config = dict(
    d_mlp=448,
    vocab_size=1024,
    init='uniform',
    lr=0.00434,
    schedule='wsd',
    final_lr_fraction=0.0,
    train_tokens=97580000,
    dataset='wikipedia_en',
)
Each number is 200 + 30 x the weight over its row's rms, rounded and kept within 0 to 999. Layers, rows and columns count from 0. The size before them is the row's rms in percent of the matrix's.

# down: layer 6 MLP down (transposed), 448x192, rms 0.15, rows 89-123, columns 128-191
# gate: layer 6 MLP gate, 448x192, rms 0.156, rows 90-124, columns 128-191
# up: layer 6 MLP up, 448x192, rms 0.152, rows 90-124, columns 128-191
down89,106,205,225,211,242,187,201,202,214,208,170,186,222,178,151,187,173,149,178,172,213,196,231,215,194,181,249,241,178,193,270,197,205,163,246,184,172,227,221,212,208,145,170,214,211,205,218,175,209,197,228,157,197,253,206,157,196,154,187,210,173,200,147,145,151
gate90,115,212,301,213,229,165,210,206,196,227,220,220,206,164,221,177,205,186,210,236,164,231,250,226,191,222,180,200,179,169,197,173,188,221,234,196,160,211,170,234,211,198,167,215,187,198,192,197,209,207,227,232,209,165,187,221,217,223,217,140,170,178,226,161,183
up90,132,210,226,151,253,242,206,185,200,227,234,190,258,173,204,266,218,207,216,219,172,250,211,221,189,216,206,213,195,200,195,216,190,183,156,208,138,159,226,205,210,148,234,187,198,197,146,194,224,159,166,174,283,162,183,154,179,200,162,208,227,233,200,200,209
down90,113,208,217,194,210,242,235,224,206,143,226,183,179,141,200,195,218,140,174,197,156,220,209,250,178,277,197,223,204,232,197,236,181,221,236,206,222,199,181,145,200,201,170,178,184,257,195,214,188,205,200,240,196,203,236,203,223,216,204,182,210,189,234,225,150
gate91,105,232,207,174,179,153,195,150,179,228,208,218,192,214,203,151,241,221,231,188,207,190,211,178,178,208,222,227,191,182,192,192,201,174,204,213,192,206,213,218,209,228,184,182,231,240,181,133,187,232,179,202,228,209,184,202,168,150,220,196,232,232,197,239,232
up91,101,235,182,158,213,226,207,165,214,218,194,222,132,152,156,204,180,244,186,198,222,230,182,157,199,190,170,201,229,172,191,151,167,252,166,192,177,195,153,239,140,200,188,201,205,257,165,237,152,176,200,217,192,228,190,184,216,196,200,200,260,224,191,211,223
down91,099,236,177,183,241,148,208,224,206,190,243,153,205,183,212,232,235,175,209,198,214,249,212,179,179,222,157,269,178,191,193,175,177,189,236,150,242,212,194,193,180,191,200,156,208,181,238,226,210,252,168,192,209,162,249,170,229,190,213,146,198,225,218,212,202
gate92,111,192,204,193,177,164,209,139,189,217,276,203,164,221,214,170,198,230,244,153,194,264,193,201,159,245,230,200,218,198,229,256,240,213,196,238,216,190,174,152,210,179,210,192,196,228,175,203,166,193,221,202,184,201,200,188,204,196,235,296,223,221,185,180,169
up92,101,191,200,202,245,185,222,160,202,183,245,190,221,198,151,203,183,210,222,227,189,242,183,199,220,110,177,153,216,228,196,183,200,245,229,163,171,193,167,152,219,157,200,142,173,220,215,194,231,207,228,223,164,218,189,190,172,238,203,200,211,203,176,149,213
down92,108,196,194,185,217,144,189,222,214,237,233,231,198,262,143,251,185,141,185,238,233,194,170,220,196,224,210,177,193,228,159,182,265,205,211,165,240,190,208,207,189,228,267,211,162,199,218,167,185,217,170,185,204,258,182,107,224,230,245,239,189,194,240,229,211
gate93,101,189,179,208,260,283,162,180,280,219,145,220,261,173,225,272,158,157,241,201,198,241,206,210,198,188,125,181,219,207,217,185,211,207,251,206,152,231,223,191,225,198,228,166,213,176,163,191,185,206,207,232,181,173,201,189,181,231,205,123,189,230,160,168,204
up93,098,238,208,204,240,206,201,233,178,174,142,188,196,181,214,222,243,194,196,198,218,201,186,166,210,180,220,204,201,163,223,200,278,267,173,223,201,157,211,224,220,167,242,189,194,213,206,159,225,261,225,153,212,154,178,248,196,212,235,178,217,196,200,196,198
down93,100,259,200,244,176,175,163,226,205,175,214,128,212,203,211,226,148,226,154,217,175,198,209,207,267,214,193,233,185,207,209,185,181,197,196,187,287,203,184,211,197,234,266,226,198,191,239,228,222,210,148,187,208,215,202,232,194,185,225,159,245,215,150,201,200
gate94,098,210,216,264,200,207,232,218,236,170,203,182,162,216,206,194,182,197,188,269,237,217,252,204,189,208,206,169,202,212,232,168,209,254,136,217,203,217,201,172,189,205,180,176,192,190,166,183,191,239,152,206,203,149,208,189,207,233,214,234,185,212,204,142,194
up94,104,202,223,222,201,268,217,239,167,200,241,202,172,182,193,219,231,215,160,170,219,208,208,164,195,129,204,197,211,127,215,187,204,164,183,209,206,161,219,182,234,192,226,227,177,200,222,209,177,175,216,177,227,229,194,189,172,165,177,163,223,178,233,236,223
down94,097,220,212,217,107,179,192,227,99,204,191,222,165,203,208,189,173,173,177,256,161,215,232,161,215,213,179,248,146,229,205,177,154,191,204,204,191,174,190,238,149,222,237,184,257,250,190,247,170,200,219,177,137,124,181,239,191,198,206,197,232,191,222,161,222
gate95,101,194,263,240,169,254,219,236,175,205,220,172,164,245,211,173,204,167,206,243,176,187,231,199,207,208,200,192,207,193,256,171,170,167,200,195,227,197,202,187,240,184,188,247,259,213,163,193,153,218,149,209,171,204,225,188,147,215,148,229,171,192,211,242,173
up95,106,153,198,190,162,237,226,163,227,207,130,181,152,239,207,178,193,220,192,213,220,218,201,186,234,211,139,254,231,212,230,216,220,241,209,215,156,180,169,166,213,215,227,239,211,186,224,175,159,212,218,201,117,211,240,219,183,212,208,211,198,162,237,205,237
down95,102,153,201,222,191,179,224,188,209,193,180,164,151,178,227,184,215,237,206,213,192,210,192,253,129,176,210,176,190,218,164,189,248,181,198,164,246,200,214,246,216,236,146,191,244,246,178,173,178,204,165,192,229,212,195,115,210,219,145,231,212,191,214,215,183
gate96,101,188,258,209,196,212,178,221,226,216,174,171,178,194,212,143,144,171,198,187,186,199,205,173,255,186,189,254,215,204,217,229,167,196,192,129,214,215,169,206,181,187,234,193,216,178,241,175,198,198,252,210,239,238,192,259,133,147,242,187,165,247,169,211,210
up96,101,191,196,162,193,206,182,264,160,182,240,176,209,214,242,213,226,205,188,211,188,138,258,176,161,234,213,226,204,189,214,202,148,170,175,212,206,215,244,213,135,210,221,273,195,220,185,203,194,156,191,243,168,204,227,194,191,169,229,144,185,191,243,192,239
down96,102,147,241,213,163,202,199,184,214,174,198,206,262,235,262,243,230,176,230,218,142,177,175,267,192,213,214,197,299,231,246,191,180,199,197,203,210,247,233,187,183,212,180,254,205,236,194,190,227,193,195,176,191,186,205,222,197,196,204,217,220,211,236,153,198
gate97,093,192,161,143,186,190,239,242,227,271,158,163,168,202,208,194,200,188,218,164,213,193,156,139,165,238,191,101,211,197,239,160,225,183,216,188,219,243,191,173,207,210,184,255,230,228,200,231,202,209,195,208,188,184,187,183,166,219,178,191,165,237,184,171,210
up97,092,208,134,190,234,234,166,202,187,156,163,193,247,215,203,184,251,223,209,243,204,227,186,230,193,253,200,163,206,209,159,226,146,159,233,168,205,220,200,180,222,172,217,214,197,200,165,199,270,191,181,221,222,139,178,220,199,208,197,229,184,217,266,206,217
down97,093,155,224,160,140,224,219,190,169,227,224,205,180,172,173,218,168,154,248,235,180,169,181,183,217,223,200,155,209,177,188,243,188,237,162,163,197,191,154,266,180,162,217,176,204,134,199,205,193,190,172,174,219,173,207,187,206,256,183,232,184,266,173,157,161
gate98,090,169,171,212,197,201,197,191,235,244,216,236,190,198,129,174,148,180,221,222,214,177,246,180,217,191,224,190,214,198,223,261,229,216,190,236,212,200,209,184,182,206,216,202,207,213,188,256,186,268,173,161,181,212,156,228,172,175,222,170,104,228,203,221,223
up98,094,205,235,143,240,223,211,175,164,136,240,214,157,173,138,170,223,251,239,216,184,199,199,177,167,196,170,236,206,190,245,153,154,221,229,253,199,184,158,222,203,214,167,171,171,264,204,222,225,197,254,198,228,191,184,189,222,195,162,233,177,197,229,224,190
down98,097,160,202,190,189,205,205,165,189,214,207,185,218,141,117,136,212,221,180,209,227,162,178,209,247,211,219,151,236,209,245,214,194,201,213,184,199,229,252,206,198,198,151,223,183,246,146,227,204,226,204,171,171,201,180,218,191,200,207,158,192,173,182,195,210
gate99,108,223,230,219,198,128,119,215,224,171,195,215,205,152,185,204,249,222,238,186,193,198,201,190,157,243,194,257,122,188,158,194,164,165,143,169,165,183,171,197,202,209,192,214,150,160,171,216,236,202,191,193,200,176,184,260,222,212,237,223,218,212,211,229,235
up99,100,187,198,211,216,164,224,173,121,237,103,223,236,212,244,190,208,169,170,152,169,172,262,250,203,231,213,204,171,180,174,233,237,224,198,204,157,158,202,232,182,161,200,160,198,199,200,216,223,214,174,199,207,253,230,178,226,200,213,189,212,226,135,181,183
down99,102,175,187,183,261,241,185,224,199,196,255,169,156,204,166,169,205,222,248,212,214,154,242,144,208,229,190,186,213,211,258,223,244,219,216,257,172,208,185,193,154,214,218,180,185,218,174,207,176,181,167,188,183,252,173,203,204,206,194,198,182,226,184,209,206
gate100,108,160,190,210,178,188,166,210,237,200,241,134,253,233,193,121,188,204,180,216,194,181,196,223,191,194,218,257,196,196,175,222,222,203,253,214,216,210,217,195,253,196,176,155,203,220,173,226,208,210,148,221,205,182,170,217,182,263,193,212,213,212,236,255,191
up100,103,218,160,174,198,172,212,200,217,215,180,214,224,176,204,164,160,264,175,213,199,141,184,213,209,153,216,220,208,192,217,170,172,178,179,176,188,178,201,261,189,265,178,245,207,167,207,204,248,209,164,241,233,195,217,211,207,171,215,201,218,163,238,240,182
down100,108,193,228,170,135,254,206,198,228,193,185,244,169,197,173,248,213,236,170,190,218,193,187,199,158,141,167,196,173,208,139,151,240,223,229,180,199,202,209,193,251,189,147,221,200,147,172,213,187,190,201,240,214,186,217,201,188,194,145,204,186,178,179,258,216
gate101,099,181,230,146,243,170,215,196,220,221,165,172,220,142,204,289,218,163,263,256,159,231,203,216,181,199,188,194,195,204,212,232,229,194,186,183,206,193,129,195,221,172,278,190,220,192,173,169,219,189,201,203,259,200,210,211,170,196,247,181,235,246,243,236,250
up101,095,202,268,200,188,178,216,196,248,244,166,206,223,208,199,189,216,162,200,239,207,189,192,203,202,220,202,238,190,190,215,213,207,258,201,203,157,171,136,222,195,214,208,246,143,185,220,174,237,249,210,183,182,262,238,162,128,236,221,207,213,229,190,212,207
down101,102,161,222,202,172,186,211,195,236,230,178,190,137,137,241,256,205,190,198,166,223,232,184,173,197,122,203,189,209,168,174,251,192,208,176,176,173,207,183,167,197,198,205,221,225,214,212,178,199,168,148,229,164,200,265,177,204,206,206,213,135,231,244,209,201
gate102,102,216,205,200,164,260,165,245,203,191,152,202,178,231,176,192,190,188,225,141,155,212,187,201,165,156,272,133,199,182,228,210,184,169,140,241,177,162,199,242,206,211,196,184,145,183,187,211,199,152,135,237,175,218,215,181,221,189,186,185,236,177,187,162,237
up102,098,237,241,209,185,192,195,233,179,209,210,254,200,209,232,226,205,215,192,145,208,186,148,166,166,184,191,162,238,190,196,180,195,205,197,207,169,172,250,169,232,163,203,233,246,234,209,181,204,171,196,231,226,207,199,224,195,230,212,195,194,181,126,151,219
down102,095,230,179,235,194,212,231,220,200,200,179,137,188,220,168,188,151,163,235,210,186,200,166,204,245,179,230,201,250,282,228,187,172,212,140,196,221,182,242,246,179,150,246,165,195,161,124,179,207,240,201,204,205,190,216,193,219,193,205,212,183,205,229,189,195
gate103,104,235,193,206,250,201,206,231,219,266,168,229,224,228,171,220,197,184,202,207,224,249,226,153,215,213,210,239,206,208,226,186,200,170,164,150,239,226,217,188,193,218,130,241,153,193,223,208,214,204,241,218,214,163,170,233,227,222,243,146,215,192,163,215,245
up103,104,172,211,177,201,181,225,178,216,209,157,186,162,175,217,189,183,234,217,202,195,173,175,279,234,177,238,164,212,170,211,210,289,182,177,210,215,213,239,180,169,161,228,165,202,197,249,258,189,231,221,209,205,151,185,240,240,241,228,195,124,197,230,213,203
down103,104,215,205,180,172,226,191,225,244,189,165,241,233,209,248,186,221,167,239,250,230,230,186,201,195,239,218,210,186,215,222,206,144,162,157,203,171,196,161,203,212,141,205,234,209,193,228,252,215,181,220,156,232,148,212,192,197,172,216,210,191,171,190,207,130
gate104,098,212,168,173,179,228,168,170,244,185,189,194,215,188,188,161,214,155,211,219,214,214,232,165,243,254,234,184,210,129,236,194,153,188,192,211,223,187,175,213,214,174,196,156,173,221,169,236,218,230,209,235,271,157,186,208,175,192,212,231,264,221,215,229,203
up104,093,176,210,232,204,187,193,192,219,211,177,187,180,235,193,171,185,192,114,147,172,152,211,180,216,202,189,167,201,186,224,220,232,188,218,196,165,181,191,221,233,235,219,208,186,224,209,159,230,229,194,211,180,167,203,171,146,141,195,213,287,229,192,274,218
down104,096,208,190,216,234,190,183,198,160,211,234,250,207,136,175,191,280,189,214,175,236,223,185,212,161,204,126,146,216,204,146,230,211,185,214,121,169,170,187,199,237,236,205,241,184,209,227,199,189,219,164,193,185,244,220,172,217,178,244,205,208,135,246,192,192
gate105,101,201,183,208,175,169,173,196,263,256,172,171,167,197,177,203,222,159,167,191,167,187,195,201,147,212,185,222,190,187,225,157,205,171,176,204,226,193,197,194,238,131,249,222,184,227,194,156,189,177,172,145,187,241,189,221,198,150,242,240,249,226,118,177,168
up105,099,264,275,160,164,205,212,220,176,227,200,193,201,238,197,257,211,202,223,182,201,192,212,191,234,242,211,203,134,158,230,195,204,215,150,188,204,187,197,204,181,223,212,192,184,193,226,232,177,216,204,155,209,202,228,214,212,215,234,220,186,244,198,211,130
down105,101,225,201,141,156,207,183,228,214,211,215,189,142,204,157,197,208,223,226,267,251,171,181,150,167,195,133,198,206,175,205,221,210,199,191,183,170,212,152,170,173,174,167,238,201,203,246,250,190,197,189,190,208,240,244,157,219,181,184,142,171,196,177,229,180
gate106,093,258,216,156,208,239,211,232,254,191,159,168,180,204,187,198,148,202,151,196,169,229,221,223,135,258,226,228,197,227,188,218,153,198,172,255,157,217,167,205,224,206,213,210,203,267,182,168,194,163,215,279,213,216,227,193,179,200,222,177,183,209,173,207,210
up106,094,217,173,194,178,204,229,222,227,170,174,217,142,186,197,159,224,187,130,184,175,214,216,229,166,209,203,215,186,217,185,247,192,188,229,252,194,186,202,165,179,240,151,204,225,230,172,144,238,232,206,184,231,202,189,236,187,238,192,196,174,178,244,267,185
down106,094,194,169,213,262,222,204,195,182,194,153,187,219,159,208,217,170,171,212,217,219,183,223,187,237,143,234,219,201,237,215,167,190,217,228,164,148,244,206,209,160,212,146,244,131,182,179,230,190,194,175,248,199,180,193,199,215,160,194,154,239,178,174,149,241
gate107,100,207,186,242,236,229,216,269,198,173,216,170,210,182,222,231,195,197,250,209,179,235,154,217,163,241,225,242,159,237,232,167,210,210,226,153,231,200,231,213,202,220,185,180,196,206,209,240,224,239,199,186,219,182,214,231,168,200,209,245,183,247,140,245,248
up107,102,205,219,219,183,187,218,196,151,213,220,202,175,197,174,144,152,181,226,235,231,183,223,154,176,172,285,144,243,190,203,187,146,237,193,178,153,196,188,182,191,200,213,229,208,139,205,249,176,140,192,196,172,176,214,197,181,247,175,202,222,167,183,250,178
down107,104,221,151,172,242,201,188,208,242,222,183,209,216,224,213,213,175,215,163,185,199,200,186,193,152,169,228,206,169,201,214,158,175,103,178,147,214,184,232,187,228,241,205,233,197,165,180,197,235,257,193,204,213,208,138,166,223,234,166,185,235,178,213,169,194
gate108,105,190,212,192,197,182,146,218,180,201,156,209,163,191,253,197,265,236,175,193,193,221,194,216,189,167,144,203,202,211,201,193,191,216,197,176,237,174,251,180,243,193,165,180,199,159,209,212,241,224,226,234,228,150,155,218,202,218,282,190,263,191,189,215,198
up108,108,163,201,206,220,215,215,190,225,202,238,247,236,214,201,195,202,164,211,247,207,181,196,190,213,179,212,182,191,227,199,197,148,148,245,241,187,161,168,222,191,220,201,178,236,191,202,165,222,176,152,221,158,214,194,205,257,251,224,196,250,234,228,187,217
down108,101,173,208,229,215,199,213,230,212,214,232,183,225,219,206,202,158,234,204,187,175,169,190,184,212,214,217,255,179,208,206,177,225,199,243,208,191,171,191,242,144,183,167,239,236,220,156,232,212,211,194,253,212,194,246,235,164,254,200,166,250,179,207,168,183
gate109,096,205,198,191,185,198,227,205,199,129,236,147,232,176,169,201,187,241,211,193,170,159,196,181,163,237,219,292,191,179,201,132,170,205,211,253,182,260,245,176,181,214,179,201,216,228,124,238,189,146,236,193,188,210,198,210,228,216,205,192,174,233,203,212,199
up109,099,182,233,165,226,184,197,211,186,209,199,180,174,171,171,223,196,187,235,182,137,189,205,221,219,183,202,219,172,189,219,199,283,232,199,165,201,223,207,145,201,215,256,193,219,240,212,180,179,217,221,197,168,202,196,180,172,125,140,261,194,175,193,187,204
down109,094,167,225,223,209,184,179,190,177,185,218,256,203,259,214,208,194,243,218,146,215,182,161,192,219,186,201,157,202,220,201,221,162,190,190,204,173,231,189,163,253,171,169,205,208,230,240,188,188,147,210,115,211,232,195,231,207,202,199,262,185,181,213,208,228
gate110,108,183,193,208,165,204,189,213,212,192,189,194,216,208,203,248,214,243,193,135,138,230,173,139,202,210,207,227,228,176,233,202,154,229,134,228,194,192,175,213,204,223,204,179,224,154,163,219,232,233,224,196,180,205,187,232,134,168,202,213,210,221,214,226,207
up110,099,196,170,229,173,176,158,192,171,241,221,220,163,230,221,217,225,238,156,199,186,203,223,191,187,238,230,226,148,262,181,179,197,211,178,237,242,236,193,247,133,228,240,226,187,208,193,175,187,237,146,220,178,197,229,194,208,241,188,165,154,212,214,253,152
down110,107,176,209,139,138,207,221,225,179,263,197,214,206,193,186,176,125,163,243,179,233,201,206,114,175,149,239,204,215,170,162,189,217,181,226,230,268,185,178,208,227,192,205,213,212,220,179,230,163,200,233,262,207,193,222,221,206,187,193,213,184,166,142,186,174
gate111,103,168,218,154,233,228,133,214,232,160,203,192,214,221,270,219,162,175,238,140,188,204,240,189,226,224,170,227,246,226,223,211,161,216,187,186,180,222,214,259,214,203,228,219,197,161,221,179,165,140,215,202,173,159,187,222,214,177,183,218,236,180,177,216,241
up111,106,246,159,219,252,184,231,171,193,211,179,196,194,203,187,193,200,136,182,242,207,195,150,181,219,234,255,161,142,258,186,153,173,211,215,226,197,173,208,183,174,201,222,237,251,252,223,261,181,235,178,244,250,159,203,211,174,228,184,183,216,242,257,202,265
down111,106,176,164,222,219,170,138,283,193,230,224,172,199,201,270,227,216,173,201,159,211,215,187,174,174,220,257,199,192,208,163,229,229,200,153,198,248,246,219,275,188,203,203,212,144,197,155,199,149,205,226,215,182,218,196,187,174,186,210,246,242,219,165,199,218
gate112,097,253,191,211,206,194,193,226,201,231,245,160,201,198,199,195,201,129,172,202,218,194,183,221,177,192,230,141,217,189,240,130,224,180,246,159,203,271,216,203,169,211,201,214,183,172,187,194,201,165,169,200,150,252,219,188,172,210,199,245,210,225,225,197,222
up112,096,221,231,171,203,208,177,234,225,175,194,190,234,196,242,190,209,186,156,230,143,223,222,186,172,199,223,211,180,170,241,168,207,250,201,196,207,239,229,235,236,222,188,215,234,184,208,180,194,211,167,159,202,178,248,209,221,167,229,157,219,227,171,282,188
down112,092,181,199,230,179,194,197,177,211,189,177,222,213,213,233,145,175,238,198,228,240,233,173,259,262,167,210,215,210,237,241,199,201,209,188,247,249,182,221,123,206,148,237,215,233,191,255,199,192,222,211,191,144,182,185,203,234,196,124,189,190,221,181,233,212
gate113,103,176,155,194,205,255,191,219,231,181,243,215,182,255,203,211,202,230,193,240,178,218,245,175,214,219,194,190,195,197,191,209,174,201,137,192,212,208,177,207,227,196,232,189,148,175,222,195,188,216,211,178,158,233,202,174,211,251,223,214,201,158,171,224,288
up113,103,220,251,221,172,213,250,194,240,243,191,160,222,176,252,102,209,161,193,234,219,160,221,179,207,201,225,174,152,175,227,184,213,178,197,188,191,239,178,224,248,179,208,157,233,191,167,245,140,205,193,198,194,211,227,167,219,170,255,211,165,227,200,233,167
down113,099,236,163,251,182,245,168,184,188,179,173,201,214,224,194,192,220,224,243,221,191,249,164,262,262,205,212,148,202,153,207,180,192,202,219,177,244,192,224,252,263,197,210,247,229,192,230,183,137,253,269,246,164,187,230,158,146,175,197,217,205,156,190,233,221
gate114,093,196,164,252,166,216,197,163,177,217,213,202,159,262,208,181,157,187,192,219,205,210,215,208,228,195,282,147,217,122,228,186,205,204,183,162,244,169,249,212,179,143,215,199,138,184,199,197,216,209,215,248,171,163,150,171,155,219,191,266,202,208,217,224,183
up114,094,182,166,212,210,212,189,263,180,158,218,160,185,213,251,133,186,227,142,193,235,223,137,179,197,182,191,205,192,122,230,194,222,124,235,209,208,215,202,178,227,184,191,195,230,226,231,230,193,204,229,270,210,223,178,183,170,161,200,205,202,167,228,199,174
down114,097,197,212,229,266,172,214,243,219,184,217,231,173,205,209,203,198,157,186,224,225,189,215,200,176,188,200,239,216,170,202,208,175,175,185,233,148,208,188,168,247,199,242,183,167,225,204,190,172,218,201,159,215,208,200,177,190,195,216,146,158,201,229,197,206
gate115,097,92,207,214,160,177,195,216,235,210,205,213,196,209,234,174,233,220,211,212,188,202,204,222,224,227,174,203,205,198,243,202,171,185,166,226,202,159,184,251,210,183,168,205,202,196,200,180,216,146,229,175,179,221,184,223,188,248,161,207,195,196,168,220,260
up115,101,233,198,200,240,251,212,236,213,152,176,173,125,253,204,197,179,184,203,251,184,233,219,189,220,166,196,228,233,196,202,192,223,236,263,176,212,227,233,164,217,198,200,228,204,205,211,215,222,219,250,223,160,252,186,206,127,187,200,177,186,173,181,174,212
down115,084,249,148,190,292,218,202,191,203,168,132,159,224,180,199,228,213,196,219,199,232,202,175,200,215,197,203,223,162,252,214,225,214,189,183,204,230,204,200,196,207,210,242,196,186,199,100,152,225,171,210,224,203,174,176,231,172,187,223,203,168,195,196,235,188
gate116,098,202,181,193,236,194,203,241,226,153,236,186,189,248,187,180,214,114,196,206,160,181,175,182,172,191,191,149,262,242,218,240,213,209,179,207,228,229,278,227,160,151,223,170,235,237,227,172,216,199,235,208,147,231,188,223,174,190,253,197,233,221,199,227,142
up116,102,183,198,288,125,197,165,261,204,222,225,237,153,191,207,182,209,187,186,205,175,254,214,226,203,150,231,232,242,171,109,265,192,193,202,190,156,216,198,230,212,210,272,204,169,247,209,181,204,191,154,191,204,199,129,194,252,214,200,181,222,154,215,244,185
down116,102,149,177,191,174,235,206,197,251,263,142,222,200,189,223,179,170,184,187,246,198,219,197,252,191,218,267,203,207,183,166,175,246,167,175,239,201,170,158,183,259,197,191,172,222,233,221,191,208,199,218,255,198,211,234,239,242,237,214,206,211,210,221,231,192
gate117,104,161,198,237,171,170,203,210,168,238,205,192,179,241,267,187,187,189,256,191,197,223,203,193,169,257,216,212,238,232,197,184,215,208,162,228,245,215,204,260,191,214,172,260,197,230,238,150,112,221,214,191,171,219,206,266,178,147,166,158,211,216,193,186,182
up117,114,205,219,227,160,214,149,149,175,219,192,192,181,180,175,178,196,187,200,199,217,216,211,213,188,173,215,265,232,196,184,195,179,211,170,234,211,220,188,211,219,200,154,198,216,193,222,174,197,232,237,210,222,211,259,217,172,230,230,197,196,234,225,224,172
down117,114,224,235,214,209,169,276,195,181,220,210,207,216,207,186,186,222,227,195,230,155,233,151,232,179,195,234,254,188,211,186,155,151,183,167,209,233,237,149,181,180,204,192,180,227,164,202,215,202,168,216,203,152,147,166,185,215,193,171,197,215,177,190,189,181
gate118,093,240,200,216,212,213,171,238,239,234,185,208,194,209,222,224,185,200,149,199,167,157,243,210,234,155,168,211,194,158,227,165,174,164,214,116,219,159,185,211,143,208,228,228,231,213,187,216,234,226,214,188,236,176,201,142,209,160,200,151,244,213,112,216,136
up118,100,204,182,215,237,181,208,196,177,173,173,217,156,171,185,197,195,216,242,230,174,268,214,188,147,187,228,145,176,234,226,226,208,199,158,148,209,242,173,132,186,175,203,193,196,192,187,236,198,187,182,162,216,186,182,184,210,180,205,201,235,192,215,223,200
down118,103,188,219,249,196,197,188,175,242,209,183,211,184,241,223,266,225,219,207,257,165,245,229,207,183,187,226,208,206,185,169,270,223,237,210,170,197,224,205,218,181,174,205,215,196,179,199,143,161,239,219,143,198,226,204,181,214,193,255,217,196,153,199,193,292
gate119,099,209,209,186,184,226,233,118,207,192,216,227,221,217,159,176,240,233,199,181,198,215,178,156,197,127,248,215,204,211,234,187,208,216,194,259,213,228,151,205,185,175,138,245,237,197,153,186,222,154,229,190,211,226,147,161,225,226,211,219,158,214,218,177,228
up119,101,185,194,151,192,207,212,201,157,229,216,159,242,175,165,225,241,245,210,201,214,200,239,157,217,245,235,206,186,253,158,210,156,252,171,199,176,211,242,195,155,166,226,175,227,201,159,224,220,227,221,196,221,230,179,197,212,150,254,170,239,184,215,196,229
down119,098,223,182,264,222,223,153,146,197,177,183,219,218,200,212,204,185,173,163,177,224,165,168,217,218,194,209,237,183,190,181,243,177,154,204,206,214,154,162,189,192,194,190,180,204,232,160,188,162,211,215,211,162,132,146,206,220,248,271,237,211,197,230,185,179
gate120,092,225,231,208,166,218,222,231,214,208,212,226,170,209,202,191,185,162,194,185,184,217,214,211,188,221,153,157,224,204,231,212,133,192,245,178,210,241,232,211,224,204,218,223,202,211,176,246,260,212,156,161,213,236,191,214,160,186,246,241,196,135,193,202,237
up120,101,172,219,249,174,194,237,231,242,150,204,201,189,239,203,204,237,240,159,185,183,209,174,211,205,188,213,239,174,252,205,209,182,190,207,207,221,171,182,216,156,213,191,192,183,229,229,235,168,181,210,175,197,194,135,239,106,178,196,171,177,232,199,171,171
down120,098,151,230,201,176,190,206,237,179,159,196,185,222,192,170,244,264,216,224,222,225,190,136,161,208,224,169,225,194,127,203,212,193,171,156,213,248,210,228,193,188,191,188,186,208,175,208,200,221,224,213,138,172,230,193,204,220,223,206,192,194,232,223,187,172
gate121,102,182,193,238,170,240,200,134,151,237,252,211,209,205,207,169,116,258,225,252,246,241,170,168,146,232,174,235,215,201,229,218,156,170,209,216,249,213,216,277,154,182,272,252,169,216,212,188,219,177,167,220,229,232,204,225,185,226,209,189,207,155,236,220,215
up121,100,271,159,199,208,167,146,244,230,202,164,188,180,182,176,219,182,178,177,196,189,186,181,203,206,187,257,177,185,220,222,182,240,200,173,216,238,210,259,245,182,216,219,152,212,204,207,215,178,203,183,199,169,192,260,201,244,169,235,211,253,176,182,185,198
down121,100,204,227,217,225,185,169,205,157,177,166,164,197,176,169,206,217,207,215,193,227,223,238,231,233,217,201,193,183,220,231,266,159,133,237,203,150,193,166,189,178,227,192,162,191,212,163,202,198,225,254,203,188,266,172,205,184,162,209,213,203,190,186,178,184
gate122,098,205,151,242,162,147,231,191,206,285,192,181,161,204,232,192,241,178,209,209,182,204,204,176,177,179,168,196,218,136,196,222,241,219,224,198,189,192,167,229,240,207,231,193,209,221,198,171,134,182,276,214,200,217,217,266,226,239,197,214,215,178,263,208,166
up122,097,175,176,186,224,217,187,203,210,166,189,240,170,217,215,184,186,182,207,146,215,223,241,243,187,203,197,206,247,174,172,166,146,207,239,196,232,164,209,229,211,164,242,162,258,241,189,175,229,226,257,266,192,132,247,206,226,208,189,242,190,257,205,213,223
down122,100,224,224,216,191,214,204,215,196,173,243,201,183,195,177,215,146,245,221,243,184,199,191,235,235,223,189,175,227,184,209,186,221,139,149,157,164,204,225,172,179,166,264,181,257,230,223,188,207,200,214,220,251,223,217,179,251,190,254,249,207,213,172,211,177
gate123,101,176,185,204,205,219,186,195,221,167,167,181,233,182,180,232,185,168,211,210,198,187,177,188,143,227,244,208,249,170,204,293,180,220,174,212,152,190,181,221,165,204,155,211,200,223,205,181,228,206,172,220,154,199,209,160,182,202,207,204,261,215,226,248,170
up123,107,231,209,278,192,157,195,210,236,228,191,174,265,245,233,185,232,202,186,202,155,196,220,219,181,201,254,182,170,211,207,192,188,189,207,222,189,188,167,179,212,218,135,199,200,178,201,158,160,156,220,192,185,184,164,218,201,221,250,215,211,246,177,180,196
down123,091,156,198,221,205,196,179,208,139,162,205,229,239,219,181,205,219,192,202,185,185,138,212,191,188,171,191,251,246,228,239,243,227,207,231,201,227,200,182,230,182,233,164,178,203,199,240,241,159,138,195,164,174,133,192,178,217,169,218,216,212,132,209,145,206
gate124,101,210,200,199,186,194,180,192,174,214,180,145,217,251,183,190,184,191,236,138,177,236,169,222,153,191,157,195,213,144,185,219,173,197,180,243,159,191,166,209,217,182,217,207,214,142,169,177,224,183,172,180,229,192,197,226,238,176,200,208,172,227,211,235,239
up124,102,213,235,217,184,226,189,255,183,176,173,175,162,193,155,186,212,181,242,188,225,232,213,234,212,229,188,198,250,215,199,217,230,231,175,256,182,190,199,261,205,243,215,192,186,206,189,218,226,206,211,204,177,166,177,208,215,184,207,210,149,175,207,217,166